Weights of a small GPT-style language model, trained from scratch on English Wikipedia: a variant of SOAP for these matrices.
Each number is 50 + 10 x the weight over its row's rms, rounded and kept within 0 to 99. Layers, rows and columns count from 0. The size before them is the row's rms in percent of the matrix's.

# up: layer 3 MLP up, 512x128, rms 0.156, rows 163-215, columns 0-63
# down: layer 3 MLP down (transposed), 512x128, rms 0.133, rows 163-214, columns 0-63
up163 113:45 45 42 54 51 39 42 48 67 57 29 56 42 47 69 62 55 47 63 53 49 37 54 59 59 49 38 41 33 50 52 51 62 65 57 60 57 48 67 39 35 59 53 43 54 57 44 48 49 72 59 70 58 46 41 39 47 42 56 55 60 34 59 49
down163 116:50 50 50 53 76 53 65 56 66 53 61 70 40 56 50 70 51 55 48 52 71 44 40 37 47 40 42 56 51 29 42 51 52 57 55 39 67 48 54 34 39 63 48 39 40 64 55 61 55 57 64 49 49 41 40 34 39 55 42 36 61 48 52 35
up164 084:43 48 47 39 32 47 46 45 45 54 41 64 62 62 52 62 55 42 45 44 40 61 55 54 56 58 41 49 40 47 69 40 30 61 44 57 57 32 27 55 45 57 47 54 65 69 65 43 59 58 43 55 51 33 51 41 57 60 50 36 54 56 52 50
down164 085:52 53 39 38 46 70 48 48 57 53 59 29 44 46 27 59 46 56 43 52 50 37 57 61 52 48 46 61 45 55 42 51 67 42 62 51 55 47 50 31 61 44 45 46 42 48 52 59 53 42 58 56 53 49 60 52 33 54 44 59 66 60 17 40
up165 126:33 52 37 31 62 49 46 49 51 43 45 56 51 49 57 30 58 57 57 67 56 41 53 53 63 48 55 59 70 51 45 36 62 39 43 28 35 44 52 54 41 54 52 55 53 41 45 37 58 48 55 58 56 57 35 46 51 42 43 69 49 41 60 47
down165 123:33 51 51 34 49 58 48 47 32 50 37 63 49 50 65 71 67 57 34 54 44 52 38 54 46 69 30 55 49 45 63 51 37 49 64 63 66 39 46 50 51 54 32 49 50 54 51 37 56 47 52 39 56 49 40 53 65 45 59 41 46 55 40 50
up166 126:49 53 47 42 54 58 43 48 44 38 75 43 44 62 57 40 36 39 46 62 27 43 53 51 49 48 49 27 42 46 65 40 35 59 49 51 38 39 44 36 33 53 41 61 43 56 41 45 45 51 36 38 50 48 57 60 70 62 45 62 44 46 52 57
down166 114:56 47 51 57 40 73 50 47 54 56 26 54 61 31 52 64 64 59 43 39 41 46 44 49 59 44 55 58 43 53 40 52 48 39 57 58 47 62 62 62 48 50 59 46 52 40 66 74 57 59 60 41 52 48 44 54 53 42 54 44 53 48 44 42
up167 106:55 63 47 38 37 38 49 41 53 38 32 62 63 56 49 48 38 51 51 64 58 49 34 59 53 42 59 65 59 58 46 38 56 63 41 36 68 48 55 52 55 56 31 56 40 51 52 35 61 40 47 56 39 62 46 46 39 46 44 55 50 46 53 61
down167 102:51 48 58 75 38 36 50 32 46 51 69 59 59 45 56 50 55 38 47 37 46 57 72 61 41 45 59 32 41 56 40 57 49 44 45 57 29 54 32 57 44 39 57 46 49 49 36 56 34 66 47 59 51 38 54 65 45 41 64 52 60 48 49 50
up168 081:54 56 38 55 45 55 71 59 35 49 50 43 42 61 78 32 35 45 56 48 41 50 47 67 70 31 45 59 36 46 58 47 60 50 42 43 44 45 50 32 52 45 69 48 49 38 57 52 46 41 41 69 67 54 73 49 63 54 53 63 56 47 52 46
down168 091:61 39 52 58 38 44 45 46 62 44 51 64 60 49 57 70 45 34 69 44 55 58 42 48 40 47 53 73 46 52 62 51 49 58 38 50 61 69 55 63 56 60 51 57 57 60 41 41 47 55 48 44 45 57 40 50 56 38 34 64 60 54 55 48
up169 110:46 63 52 33 74 52 44 42 68 63 51 37 60 46 60 49 38 42 38 47 48 39 32 63 54 32 47 44 45 50 63 69 58 54 38 40 47 57 48 44 61 54 49 60 26 42 51 43 54 41 51 66 51 57 50 42 42 43 61 68 30 42 54 57
down169 098:43 45 45 59 53 48 61 51 39 28 56 40 56 31 53 56 55 57 53 61 54 36 66 55 65 49 39 64 60 71 54 36 42 60 57 47 51 58 57 53 49 43 38 54 84 52 55 39 46 38 55 37 48 48 41 47 55 51 56 56 43 43 48 48
up170 156:51 43 50 51 45 48 45 60 55 45 51 43 33 52 47 46 61 64 62 54 47 58 57 49 37 46 55 59 58 45 46 39 67 49 65 30 50 56 40 38 47 55 42 43 69 45 53 25 26 57 48 55 48 66 49 36 44 44 56 67 50 33 47 50
down170 101:62 48 48 53 55 51 31 55 41 46 52 36 44 54 53 60 48 60 58 60 35 64 43 45 33 52 56 69 30 55 43 42 42 41 45 56 40 33 52 45 60 50 35 38 66 65 59 67 44 50 38 29 47 43 62 69 56 56 49 52 57 47 51 49
up171 066:50 50 50 69 33 49 53 64 61 50 49 61 51 64 49 74 36 53 52 44 45 64 48 45 42 42 76 30 43 37 43 36 61 41 51 49 53 49 45 65 44 49 54 65 68 62 47 44 57 46 57 61 45 50 41 43 37 62 51 50 31 57 34 62
down171 083:66 64 54 60 41 49 45 59 62 44 65 56 50 55 33 52 56 53 61 38 54 60 47 36 54 37 68 49 52 33 53 46 44 30 58 43 60 62 65 47 49 59 49 74 65 43 33 49 44 32 52 55 42 50 54 48 28 50 52 58 50 46 48 55
up172 108:62 50 54 61 50 50 57 42 64 50 30 46 43 60 39 52 61 41 47 57 49 51 53 57 58 53 42 51 43 37 48 42 45 33 55 47 35 49 37 50 54 54 46 37 38 38 50 52 57 59 49 56 57 55 40 64 50 55 53 47 55 35 30 60
down172 112:54 48 56 45 49 44 62 58 56 55 47 62 53 31 45 57 50 54 64 40 60 47 51 50 53 42 39 78 51 68 65 51 39 38 61 37 41 58 41 62 38 28 49 42 30 45 61 35 54 32 54 48 43 36 64 55 45 55 36 49 52 62 52 64
up173 114:45 51 35 66 57 45 51 50 54 48 46 48 48 41 65 28 29 47 40 45 48 31 70 49 59 43 48 55 52 51 22 60 41 61 39 56 71 55 61 48 50 33 44 60 46 49 48 76 54 66 65 49 38 58 59 62 46 49 58 58 49 55 42 38
down173 101:54 60 44 52 60 66 52 46 62 41 57 50 57 43 54 53 59 42 71 49 39 47 47 52 60 85 30 49 43 44 64 45 50 48 47 53 27 48 45 47 41 54 53 44 46 54 55 43 47 33 40 53 58 37 55 46 40 63 46 67 53 47 34 45
up174 084:40 46 50 46 36 26 64 40 61 42 57 59 29 36 38 46 49 32 62 44 64 47 59 47 65 50 55 50 44 57 58 41 39 57 49 39 50 64 51 45 69 51 59 50 59 48 43 59 71 34 67 43 50 60 43 52 28 54 45 57 41 39 46 44
down174 084:58 45 53 46 55 49 57 59 45 40 39 43 52 50 60 50 61 45 60 45 50 41 42 64 61 37 58 41 44 64 52 40 55 62 46 39 35 63 41 37 57 44 60 41 66 55 44 50 52 39 60 44 62 48 53 54 34 51 43 67 42 61 47 56
up175 087:34 53 53 44 32 46 59 54 41 48 55 71 45 30 33 44 59 66 41 53 53 49 58 50 62 14 64 63 51 60 50 41 72 44 46 44 45 53 66 48 34 40 61 57 48 45 52 59 44 53 53 59 55 60 53 37 43 45 50 60 47 42 43 46
down175 091:68 53 49 59 58 33 55 54 40 56 52 47 58 35 56 67 45 49 64 53 49 45 49 58 49 46 64 40 62 28 57 51 71 48 47 48 51 50 28 47 47 47 54 54 39 61 68 57 43 30 41 72 45 40 51 35 57 47 47 48 57 40 45 51
up176 115:35 76 45 61 55 43 45 54 54 39 51 59 51 44 44 29 52 57 59 59 38 48 44 48 32 57 58 64 48 60 46 56 45 49 59 38 29 55 51 57 51 61 39 40 40 51 43 66 55 57 55 61 53 62 45 45 54 65 49 50 69 54 49 55
down176 117:58 63 48 60 64 48 39 62 55 41 46 42 48 72 60 38 60 51 55 63 41 66 61 76 44 57 47 38 50 45 34 46 44 51 70 60 42 33 54 58 56 44 38 45 59 46 48 58 38 69 55 44 47 67 62 42 61 43 66 49 77 55 51 54
up177 070:45 62 55 61 45 61 33 53 42 37 54 48 48 51 67 40 59 60 50 48 52 51 46 34 37 52 24 59 70 51 61 45 49 64 46 47 53 53 39 36 41 36 29 42 65 53 65 47 36 31 45 46 44 54 54 48 49 50 57 49 45 42 38 58
down177 089:35 65 47 47 56 39 37 40 48 36 55 66 60 40 46 55 32 29 53 58 31 40 44 52 60 47 51 48 62 46 52 53 56 47 45 50 52 46 34 42 52 49 53 50 35 64 46 60 52 70 49 55 45 55 49 38 69 58 45 59 41 56 47 56
up178 079:59 59 26 53 59 49 49 40 55 33 48 58 49 44 46 51 40 40 73 42 42 35 67 53 53 52 40 41 75 38 41 48 69 43 38 63 46 58 52 63 62 51 50 69 60 36 44 56 52 24 70 49 38 47 53 44 39 52 64 62 44 56 48 48
down178 091:34 55 44 45 55 61 65 51 50 51 61 66 48 56 50 40 38 46 54 48 51 37 42 43 57 55 60 42 42 40 58 64 74 57 60 58 43 60 35 58 64 68 42 67 48 39 42 41 45 38 68 57 32 48 55 52 47 56 58 66 48 63 50 47
up179 118:48 49 42 52 40 42 57 52 29 48 44 59 65 41 42 39 45 63 64 53 41 53 45 55 51 39 62 56 63 53 55 50 77 37 29 49 43 56 60 54 68 47 50 46 57 49 52 73 45 49 67 55 50 55 43 46 40 36 42 58 46 62 59 47
down179 098:45 44 54 30 36 36 45 52 46 51 50 37 52 56 49 56 38 42 31 57 51 46 54 50 49 68 38 43 45 44 59 52 43 59 40 38 50 27 47 59 42 50 62 53 54 52 56 35 46 39 32 52 54 44 41 48 60 48 17 32 31 36 57 59
up180 122:59 66 52 41 46 46 59 53 44 46 63 59 63 36 42 45 53 49 50 47 67 47 45 59 50 55 33 46 67 60 60 35 63 57 23 32 43 59 47 48 50 49 62 51 39 43 48 51 55 37 67 41 49 34 60 30 39 46 32 61 36 47 44 43
down180 126:49 51 49 51 44 61 38 40 49 62 39 60 52 53 45 68 66 47 50 59 65 48 54 44 34 50 43 52 44 61 61 37 55 46 55 62 63 52 59 68 58 56 75 45 57 65 53 58 52 51 64 39 71 37 66 52 47 58 40 50 57 47 56 41
up181 107:35 50 46 43 57 41 43 38 61 41 66 49 34 60 38 35 48 69 41 41 46 48 39 45 50 54 44 33 47 52 52 49 57 49 55 52 44 39 34 66 64 46 63 44 41 33 73 49 59 49 55 59 66 51 65 46 39 65 42 58 64 34 47 46
down181 107:55 50 55 58 53 49 70 70 52 49 57 30 59 50 51 54 58 38 38 60 61 48 56 45 53 45 45 47 39 51 24 35 44 56 60 45 52 41 42 65 50 43 42 41 56 64 50 51 44 54 48 41 52 50 62 61 54 46 50 41 34 51 60 46
up182 123:47 60 55 49 65 54 53 43 69 59 69 48 41 24 39 28 62 50 56 66 60 37 57 57 35 38 67 50 50 34 56 50 56 36 45 45 33 31 52 55 46 57 51 36 63 48 55 54 47 59 47 53 54 71 52 37 53 63 55 38 62 57 48 30
down182 118:46 50 53 43 66 50 53 63 52 44 54 64 43 47 69 57 63 23 32 68 55 33 69 65 30 24 35 39 51 56 49 62 65 30 51 50 62 43 46 34 62 59 38 34 62 46 49 50 46 49 50 54 34 44 53 38 49 41 47 36 42 61 50 40
up183 112:38 38 39 59 38 40 56 45 37 44 48 34 42 59 47 47 52 61 50 58 43 51 49 22 62 54 59 54 45 28 52 60 50 48 61 42 48 40 78 43 52 57 49 41 67 68 55 57 46 44 54 57 66 27 56 48 59 51 43 55 67 46 37 33
down183 108:49 52 35 46 56 60 50 58 49 36 28 39 42 49 46 40 61 64 40 52 42 47 43 72 60 51 50 45 56 50 63 58 68 50 55 27 52 39 49 48 38 51 69 50 64 65 55 56 59 57 51 68 49 47 51 50 44 36 57 43 62 44 50 66
up184 103:61 34 59 56 52 52 44 50 57 60 50 54 26 65 33 61 52 35 62 34 54 43 65 45 54 46 59 41 53 56 56 55 48 37 42 31 35 47 34 54 57 37 52 69 47 32 41 34 48 37 45 40 47 28 53 47 44 48 42 51 34 57 38 58
down184 100:36 49 42 54 48 51 58 41 44 48 35 29 63 43 65 46 50 56 47 50 45 56 62 49 52 54 35 47 46 41 55 47 46 32 69 56 38 50 38 55 49 62 59 53 46 68 37 56 51 58 41 41 50 75 35 52 53 52 55 52 50 51 70 36
up185 118:34 31 40 59 60 55 64 56 52 50 55 47 46 44 60 41 66 33 44 54 44 46 39 47 71 42 48 51 61 57 63 46 61 72 75 15 44 57 59 64 63 56 59 70 58 32 45 34 61 43 57 46 59 52 62 56 71 51 65 48 48 44 50 57
down185 126:58 53 55 37 34 53 54 67 41 58 40 65 56 58 56 40 36 30 47 54 38 44 63 50 59 43 51 57 63 38 58 36 67 55 30 40 48 44 42 41 52 49 59 54 59 60 42 57 64 49 29 44 55 44 58 70 55 63 52 67 44 38 52 45
up186 095:50 43 55 60 30 58 36 55 55 43 42 48 50 57 36 62 49 55 49 42 55 41 46 45 54 43 48 50 48 55 65 64 37 52 45 50 52 59 56 65 66 33 55 69 39 54 61 56 40 59 62 44 35 40 41 53 66 45 53 48 49 55 46 66
down186 088:42 68 58 32 59 36 55 43 44 65 37 57 51 58 48 47 61 67 51 67 38 39 34 47 59 61 38 51 66 39 53 52 35 45 49 63 47 43 56 48 50 62 38 54 51 51 42 31 47 43 46 56 43 39 52 43 42 46 61 45 47 38 42 48
up187 108:54 56 51 54 48 45 64 38 48 52 34 58 37 37 35 45 69 46 43 54 44 49 56 38 77 39 56 55 57 46 60 48 67 45 53 52 38 54 54 56 48 68 73 68 57 47 42 44 69 55 42 43 63 60 61 36 48 46 54 55 34 39 50 61
down187 110:54 55 51 63 61 54 70 63 56 58 53 62 52 49 46 43 41 30 52 60 38 62 50 61 66 39 42 41 71 49 52 36 62 64 31 40 56 43 47 53 40 61 63 43 52 61 76 58 49 51 48 36 55 61 48 47 62 54 55 62 55 52 54 42
up188 091:66 59 54 60 51 49 58 34 53 54 50 65 53 46 53 43 40 63 54 40 56 26 47 45 44 55 72 50 40 53 45 43 59 58 42 50 54 56 47 45 41 51 57 51 61 34 46 60 49 69 51 56 42 57 48 38 27 43 37 72 58 28 43 46
down188 100:56 45 43 47 51 53 52 50 46 57 43 50 48 38 70 61 59 59 54 67 61 46 26 35 53 37 44 29 45 58 62 59 56 68 54 43 52 44 65 33 54 34 44 44 40 36 38 33 55 54 52 48 28 51 53 41 50 64 37 51 40 48 47 52
up189 073:54 46 37 64 57 45 51 53 32 27 57 72 42 42 33 64 45 29 67 48 64 29 45 66 46 43 60 53 71 45 31 56 49 46 47 54 57 69 52 53 59 54 44 54 59 52 53 61 59 39 60 61 55 46 40 56 45 32 41 31 53 57 61 57
down189 094:42 58 33 63 50 59 60 44 40 32 46 70 59 48 46 51 51 41 45 46 63 48 38 73 51 68 55 62 53 58 43 58 41 39 57 48 35 59 57 40 40 48 49 44 53 51 50 52 73 57 47 58 51 60 47 49 63 62 55 47 63 52 69 62
up190 146:53 45 41 72 42 52 62 39 66 51 57 50 39 40 52 24 49 55 46 45 51 44 61 47 55 49 52 80 57 40 29 47 60 40 59 57 32 65 57 51 37 50 39 61 50 49 67 50 42 44 60 52 61 53 35 41 37 55 40 51 22 42 54 32
down190 111:54 38 60 56 39 65 45 50 59 62 45 34 59 56 56 51 52 60 53 63 36 31 64 49 29 62 35 63 18 47 61 42 52 48 47 60 45 43 47 46 63 36 58 55 44 49 58 59 51 56 63 55 53 24 26 55 51 48 33 35 40 44 33 46
up191 113:56 54 40 35 38 35 44 42 63 75 49 54 48 32 64 63 50 52 63 42 51 53 72 55 45 35 67 42 52 56 63 56 67 46 49 39 53 50 63 49 57 31 58 48 66 54 65 50 48 41 66 45 65 60 44 53 37 57 45 43 29 44 50 60
down191 104:50 54 43 44 56 47 33 61 41 35 41 44 44 47 59 43 50 46 52 46 56 57 44 42 46 42 62 49 50 64 55 29 42 52 45 57 49 59 29 47 56 38 55 49 64 51 70 58 40 59 50 30 46 54 56 44 47 61 46 41 50 63 67 44
up192 097:46 67 47 58 33 44 45 45 42 51 34 50 53 52 29 55 49 54 60 46 60 39 48 61 49 42 39 65 49 52 33 46 55 54 29 51 41 46 67 66 37 47 59 53 62 59 63 61 59 61 67 50 55 41 33 39 46 54 62 67 53 62 58 52
down192 104:59 47 65 49 51 45 35 50 48 37 41 69 61 71 61 47 58 54 37 59 57 46 42 31 45 51 44 42 50 45 58 61 34 26 60 64 36 53 67 53 52 65 41 45 38 56 40 49 58 62 38 65 58 45 65 48 63 35 56 47 40 51 38 36
up193 099:50 57 43 63 51 48 34 29 39 50 61 56 39 58 62 51 38 61 51 48 46 62 34 45 43 34 52 71 50 50 58 72 46 63 41 36 38 41 50 42 54 59 38 53 67 45 48 38 52 56 50 40 33 57 44 44 46 52 46 39 50 38 48 59
down193 117:54 52 32 39 46 52 44 33 46 41 70 70 33 42 46 37 60 43 37 62 55 69 23 71 42 61 63 50 50 53 62 41 54 52 63 41 46 28 44 43 51 52 57 60 46 54 49 43 62 53 48 58 62 56 55 49 48 51 36 59 55 50 50 55
up194 095:69 65 45 64 45 50 45 49 36 59 45 50 37 45 46 36 48 57 40 61 35 55 60 43 31 46 44 27 49 50 39 67 69 46 35 56 52 62 64 52 55 59 47 54 60 52 54 49 55 49 51 52 47 53 63 47 55 45 55 53 36 56 59 60
down194 101:61 47 46 53 43 53 55 42 36 58 32 54 35 53 70 36 66 62 38 57 55 49 54 52 48 51 55 50 46 49 48 56 36 36 33 42 45 57 46 37 55 57 61 48 36 61 41 67 52 42 52 34 60 58 48 78 47 49 55 48 53 48 31 54
up195 103:32 44 44 54 41 65 70 56 50 41 54 53 45 52 50 47 41 54 54 36 53 53 51 58 74 41 44 62 42 48 39 46 61 44 58 47 44 59 48 30 58 61 43 63 43 50 34 38 45 54 62 49 36 55 79 41 37 47 74 48 52 52 62 63
down195 105:50 32 33 41 33 45 55 46 36 43 49 32 40 65 55 43 49 57 53 64 44 56 48 54 73 52 38 56 51 54 39 48 64 54 71 48 63 60 43 49 69 65 48 57 48 55 53 54 40 48 43 47 47 53 54 58 33 67 55 44 49 49 35 35
up196 107:63 43 59 50 54 49 53 58 64 53 72 62 62 49 44 70 51 49 59 40 43 57 62 72 63 40 66 38 42 44 46 42 46 36 45 62 64 52 63 55 35 10 47 55 40 34 55 41 58 44 53 40 43 41 46 39 34 46 57 59 46 57 44 35
down196 102:28 41 53 46 57 44 42 51 53 60 45 38 46 37 61 71 56 43 58 60 37 37 60 55 39 63 36 59 57 53 60 58 62 30 44 50 33 50 39 57 53 64 53 44 61 60 48 44 46 46 40 57 48 48 40 55 41 72 46 42 48 62 41 40
up197 086:60 55 53 64 49 52 49 24 48 37 44 53 40 65 51 45 42 64 56 43 46 54 42 47 44 49 55 56 53 51 43 57 41 38 29 48 43 41 54 49 49 57 57 47 50 46 44 37 48 73 45 59 51 57 63 36 46 38 42 56 53 56 35 77
down197 106:55 35 51 49 70 71 53 35 42 43 53 54 40 58 40 40 69 52 46 44 61 46 32 41 51 47 44 56 51 59 39 57 48 45 47 43 52 66 66 60 35 51 54 65 48 57 49 37 66 56 54 51 45 51 56 36 23 47 40 66 46 42 38 59
up198 102:44 85 43 54 51 46 58 51 66 67 63 51 35 44 49 44 49 39 67 35 51 58 57 56 35 49 69 44 62 51 36 44 56 35 62 48 61 68 44 23 59 57 53 48 57 47 59 60 35 50 62 66 49 51 44 50 39 31 60 47 60 52 42 60
down198 102:48 56 62 53 48 49 56 48 59 39 48 61 60 54 55 57 49 52 51 65 44 62 38 46 42 46 31 51 41 52 50 36 27 44 63 34 57 53 54 68 41 44 55 32 50 69 51 38 58 47 54 39 59 68 68 63 60 57 63 73 37 39 41 39
up199 095:50 65 52 41 60 37 44 42 58 67 60 59 56 57 54 54 48 37 52 52 57 49 53 69 39 58 63 51 52 55 45 50 52 48 36 57 41 57 50 53 45 52 41 64 63 38 53 62 57 43 57 35 61 37 24 38 46 52 44 56 52 43 59 43
down199 104:58 53 35 38 42 55 39 46 52 61 51 50 54 43 51 75 44 42 53 50 48 40 46 60 61 74 44 57 46 59 46 49 63 53 44 52 46 52 46 37 61 41 40 59 41 27 37 57 52 48 50 51 50 39 38 37 52 41 50 52 57 51 30 49
up200 123:64 62 61 40 58 58 33 57 52 52 45 58 34 45 52 42 43 59 68 42 46 53 42 44 42 39 40 65 60 26 47 55 53 49 42 42 65 55 63 56 53 39 49 51 42 53 30 53 56 47 48 45 50 47 48 49 34 53 44 61 45 52 48 72
down200 117:46 49 57 30 49 62 42 49 52 47 52 35 55 33 34 46 52 46 67 48 53 52 67 56 58 58 49 60 37 51 48 70 61 45 52 54 63 51 55 42 67 24 47 43 43 36 29 34 51 39 58 28 47 45 54 63 43 63 47 44 31 60 58 43
up201 102:46 62 59 59 73 57 58 39 67 43 48 57 46 48 56 38 48 41 52 51 55 46 71 50 40 48 55 42 51 38 44 27 56 51 47 63 45 56 56 45 38 51 67 46 53 58 48 36 50 40 38 50 33 49 51 45 58 57 42 73 36 59 39 58
down201 102:50 46 52 53 60 76 53 49 58 46 40 53 46 64 66 38 50 63 49 47 56 53 43 43 40 70 54 57 48 57 55 57 55 52 52 50 58 41 51 39 60 62 70 47 31 63 42 41 47 44 38 50 42 40 70 36 62 60 46 63 45 48 51 78
up202 108:47 63 51 53 64 45 34 60 65 34 56 56 48 58 41 32 56 58 60 39 60 35 49 46 39 39 52 48 60 58 31 38 47 52 42 72 60 48 77 57 49 54 58 77 38 42 58 50 44 36 65 50 57 43 27 38 41 48 61 44 58 42 54 46
down202 101:62 44 44 34 40 59 61 54 44 46 43 59 65 57 57 44 63 64 46 59 62 57 44 69 51 72 43 46 06 53 44 57 43 48 70 53 46 45 44 59 65 60 51 49 42 46 55 57 44 63 46 50 32 43 43 51 48 45 39 46 43 78 56 37
up203 092:41 43 43 46 60 56 56 39 59 42 47 57 45 65 49 39 40 51 51 52 60 55 59 61 64 31 41 57 68 63 31 51 40 31 38 56 52 47 30 48 36 46 39 55 54 25 36 36 49 51 59 52 61 50 61 44 33 45 57 62 62 46 51 45
down203 092:41 51 57 29 57 50 43 55 30 31 40 49 31 50 45 50 45 65 46 55 50 51 36 38 43 48 54 52 58 44 78 48 61 54 64 44 51 53 48 44 57 52 50 50 51 66 61 46 51 61 42 44 25 28 35 48 45 41 40 66 49 45 30 40
up204 090:54 34 61 16 51 49 52 49 56 60 40 49 63 54 45 44 45 54 49 57 55 39 32 56 49 38 56 50 50 54 52 61 55 50 35 41 38 41 39 57 44 51 40 45 52 63 56 49 52 53 51 50 59 49 48 54 43 58 29 45 66 58 51 51
down204 096:48 61 64 61 47 44 80 61 45 51 41 32 50 51 57 52 34 42 46 57 48 54 39 14 39 58 38 43 52 50 37 58 45 50 58 49 65 56 51 40 46 30 43 33 67 56 51 69 49 71 42 53 47 43 58 43 64 63 43 53 55 57 46 32
up205 085:47 47 34 65 47 48 62 47 60 59 47 69 51 66 47 65 47 33 67 52 51 44 58 45 58 58 57 56 65 63 31 48 44 29 38 48 46 67 52 53 38 47 47 56 60 29 51 49 72 58 44 43 38 57 42 64 34 63 44 62 55 52 48 44
down205 096:51 44 41 68 52 54 53 51 70 49 58 70 33 55 43 49 58 45 68 62 46 56 60 41 53 64 46 44 67 61 42 38 58 36 52 56 28 61 57 49 31 56 50 57 28 28 55 48 49 41 38 34 41 57 60 58 39 60 52 53 50 56 56 48
up206 094:47 37 69 38 53 41 54 45 65 62 48 39 41 56 53 52 42 53 35 34 46 44 46 51 70 34 59 55 54 31 37 57 42 48 39 52 35 48 58 68 61 53 67 57 60 55 51 75 53 47 65 63 61 40 53 41 47 64 54 59 59 53 51 52
down206 099:67 37 52 65 58 54 45 51 41 63 25 48 47 52 66 59 48 71 56 67 49 61 50 45 49 36 73 56 54 44 37 53 42 49 51 41 54 53 52 48 47 55 58 40 63 49 48 45 50 36 42 57 55 56 61 35 37 46 45 55 63 53 53 32
up207 108:28 47 73 41 43 46 51 50 55 47 36 50 52 64 42 43 46 57 62 43 49 43 48 38 50 41 33 42 49 39 29 43 52 42 60 49 49 59 65 70 53 56 63 55 50 46 37 49 43 38 47 58 47 46 53 36 54 43 51 57 51 37 86 41
down207 116:54 46 68 41 60 59 55 57 54 45 51 50 46 43 53 58 58 50 59 38 63 52 55 50 48 47 61 56 52 57 58 39 47 46 72 46 46 63 44 47 55 50 66 47 55 52 45 46 51 31 41 72 48 47 43 53 58 40 45 65 30 34 58 48
up208 093:67 41 55 47 65 42 63 35 38 43 65 51 38 56 51 40 49 65 55 47 52 42 37 52 51 43 80 54 69 67 38 55 39 46 44 49 34 63 57 60 49 55 46 46 63 23 44 50 60 46 56 48 39 63 50 54 56 51 38 48 50 41 63 56
down208 089:43 62 49 45 47 53 61 49 48 52 44 43 53 61 41 66 59 33 35 61 40 36 35 61 71 49 41 34 46 52 42 67 65 63 43 60 61 35 39 50 51 39 37 48 34 53 47 56 40 39 50 42 38 53 50 49 54 42 52 36 36 45 45 36
up209 091:40 52 59 53 50 61 65 56 61 47 42 49 49 42 75 37 61 57 56 53 63 57 64 56 44 40 52 55 45 30 45 53 48 55 42 59 54 48 41 41 33 65 40 58 30 49 56 54 71 58 55 51 55 48 44 40 52 59 59 58 43 56 61 70
down209 089:49 41 47 45 64 48 59 46 43 54 46 33 66 50 51 42 61 54 44 41 27 35 48 37 31 47 37 47 50 59 52 73 56 56 58 50 69 44 55 46 51 31 64 53 62 42 56 49 67 50 55 46 44 39 54 53 40 55 38 55 50 55 42 64
up210 104:32 43 51 60 44 63 65 40 54 56 54 41 33 53 54 51 54 57 52 49 51 57 46 46 81 53 33 52 46 46 49 53 65 44 62 53 25 37 58 47 43 47 46 51 49 57 39 43 50 63 44 60 67 56 54 41 45 57 49 56 38 38 25 40
down210 091:40 54 43 25 53 36 38 54 32 41 62 60 60 59 52 48 32 31 44 43 50 62 52 50 25 48 68 35 55 36 51 51 58 60 54 47 57 67 47 51 52 67 65 33 43 53 56 31 65 37 71 53 36 32 47 42 49 49 43 42 66 43 65 44
up211 127:42 55 60 64 63 58 60 41 40 56 64 53 38 30 54 33 17 49 50 50 50 60 75 45 48 39 56 58 50 54 62 48 40 37 47 26 37 62 67 53 47 48 51 34 57 47 51 60 64 46 50 58 34 54 58 51 48 47 57 69 52 59 51 46
down211 121:36 47 61 41 50 59 40 35 55 58 66 50 44 41 63 39 21 59 52 54 51 81 56 50 40 26 46 51 25 52 52 46 37 52 39 44 41 50 58 57 49 57 45 30 47 37 60 57 52 48 42 44 36 41 51 51 52 39 54 48 57 64 53 69
up212 103:47 64 30 66 52 60 61 43 62 35 55 53 56 63 43 33 53 44 53 40 60 37 53 47 53 36 55 56 67 64 51 56 45 36 40 35 47 60 55 44 31 75 58 50 50 32 41 43 31 59 55 46 50 33 36 53 44 39 47 45 64 60 49 42
down212 101:46 33 52 58 55 54 38 41 65 48 24 38 45 45 50 59 42 50 59 66 43 33 63 37 61 41 47 35 52 48 43 32 43 57 41 63 41 53 46 56 52 38 42 50 47 48 36 51 36 65 41 38 37 36 23 51 45 41 47 68 49 34 29 41
up213 125:55 52 46 67 47 33 41 47 63 30 50 52 46 52 46 38 68 61 64 47 41 28 51 49 59 43 75 59 57 65 41 46 58 52 58 65 32 60 43 47 57 48 45 45 47 58 61 60 64 34 48 53 50 51 56 61 49 57 42 60 55 44 60 34
down213 118:61 41 50 76 59 48 56 42 48 49 43 56 52 59 50 58 44 73 55 45 34 39 47 51 21 50 64 35 41 45 59 50 47 63 57 64 66 34 46 48 60 55 66 44 56 46 65 45 56 44 46 51 55 47 44 41 53 53 52 70 41 41 56 45
up214 104:60 51 40 56 56 38 42 35 62 26 63 56 50 51 47 41 55 47 33 40 64 38 72 41 50 51 47 43 67 44 55 51 57 55 52 47 53 57 52 57 54 68 58 48 50 32 47 48 62 48 32 50 42 58 54 51 52 37 43 43 47 69 60 40
down214 100:64 48 50 56 59 39 38 50 38 57 50 50 45 41 59 51 49 41 42 47 59 60 50 36 47 70 43 57 40 50 42 44 50 52 55 35 41 31 36 59 85 54 48 50 46 45 49 55 48 54 55 58 56 64 41 65 50 56 54 43 45 63 48 41
up215 099:47 33 46 60 56 52 62 51 58 35 69 54 29 75 49 55 52 56 51 37 33 63 50 51 48 53 65 51 45 50 39 55 50 42 43 52 56 52 55 57 48 67 45 51 49 50 48 57 47 42 63 56 48 56 64 48 53 55 40 62 34 51 62 58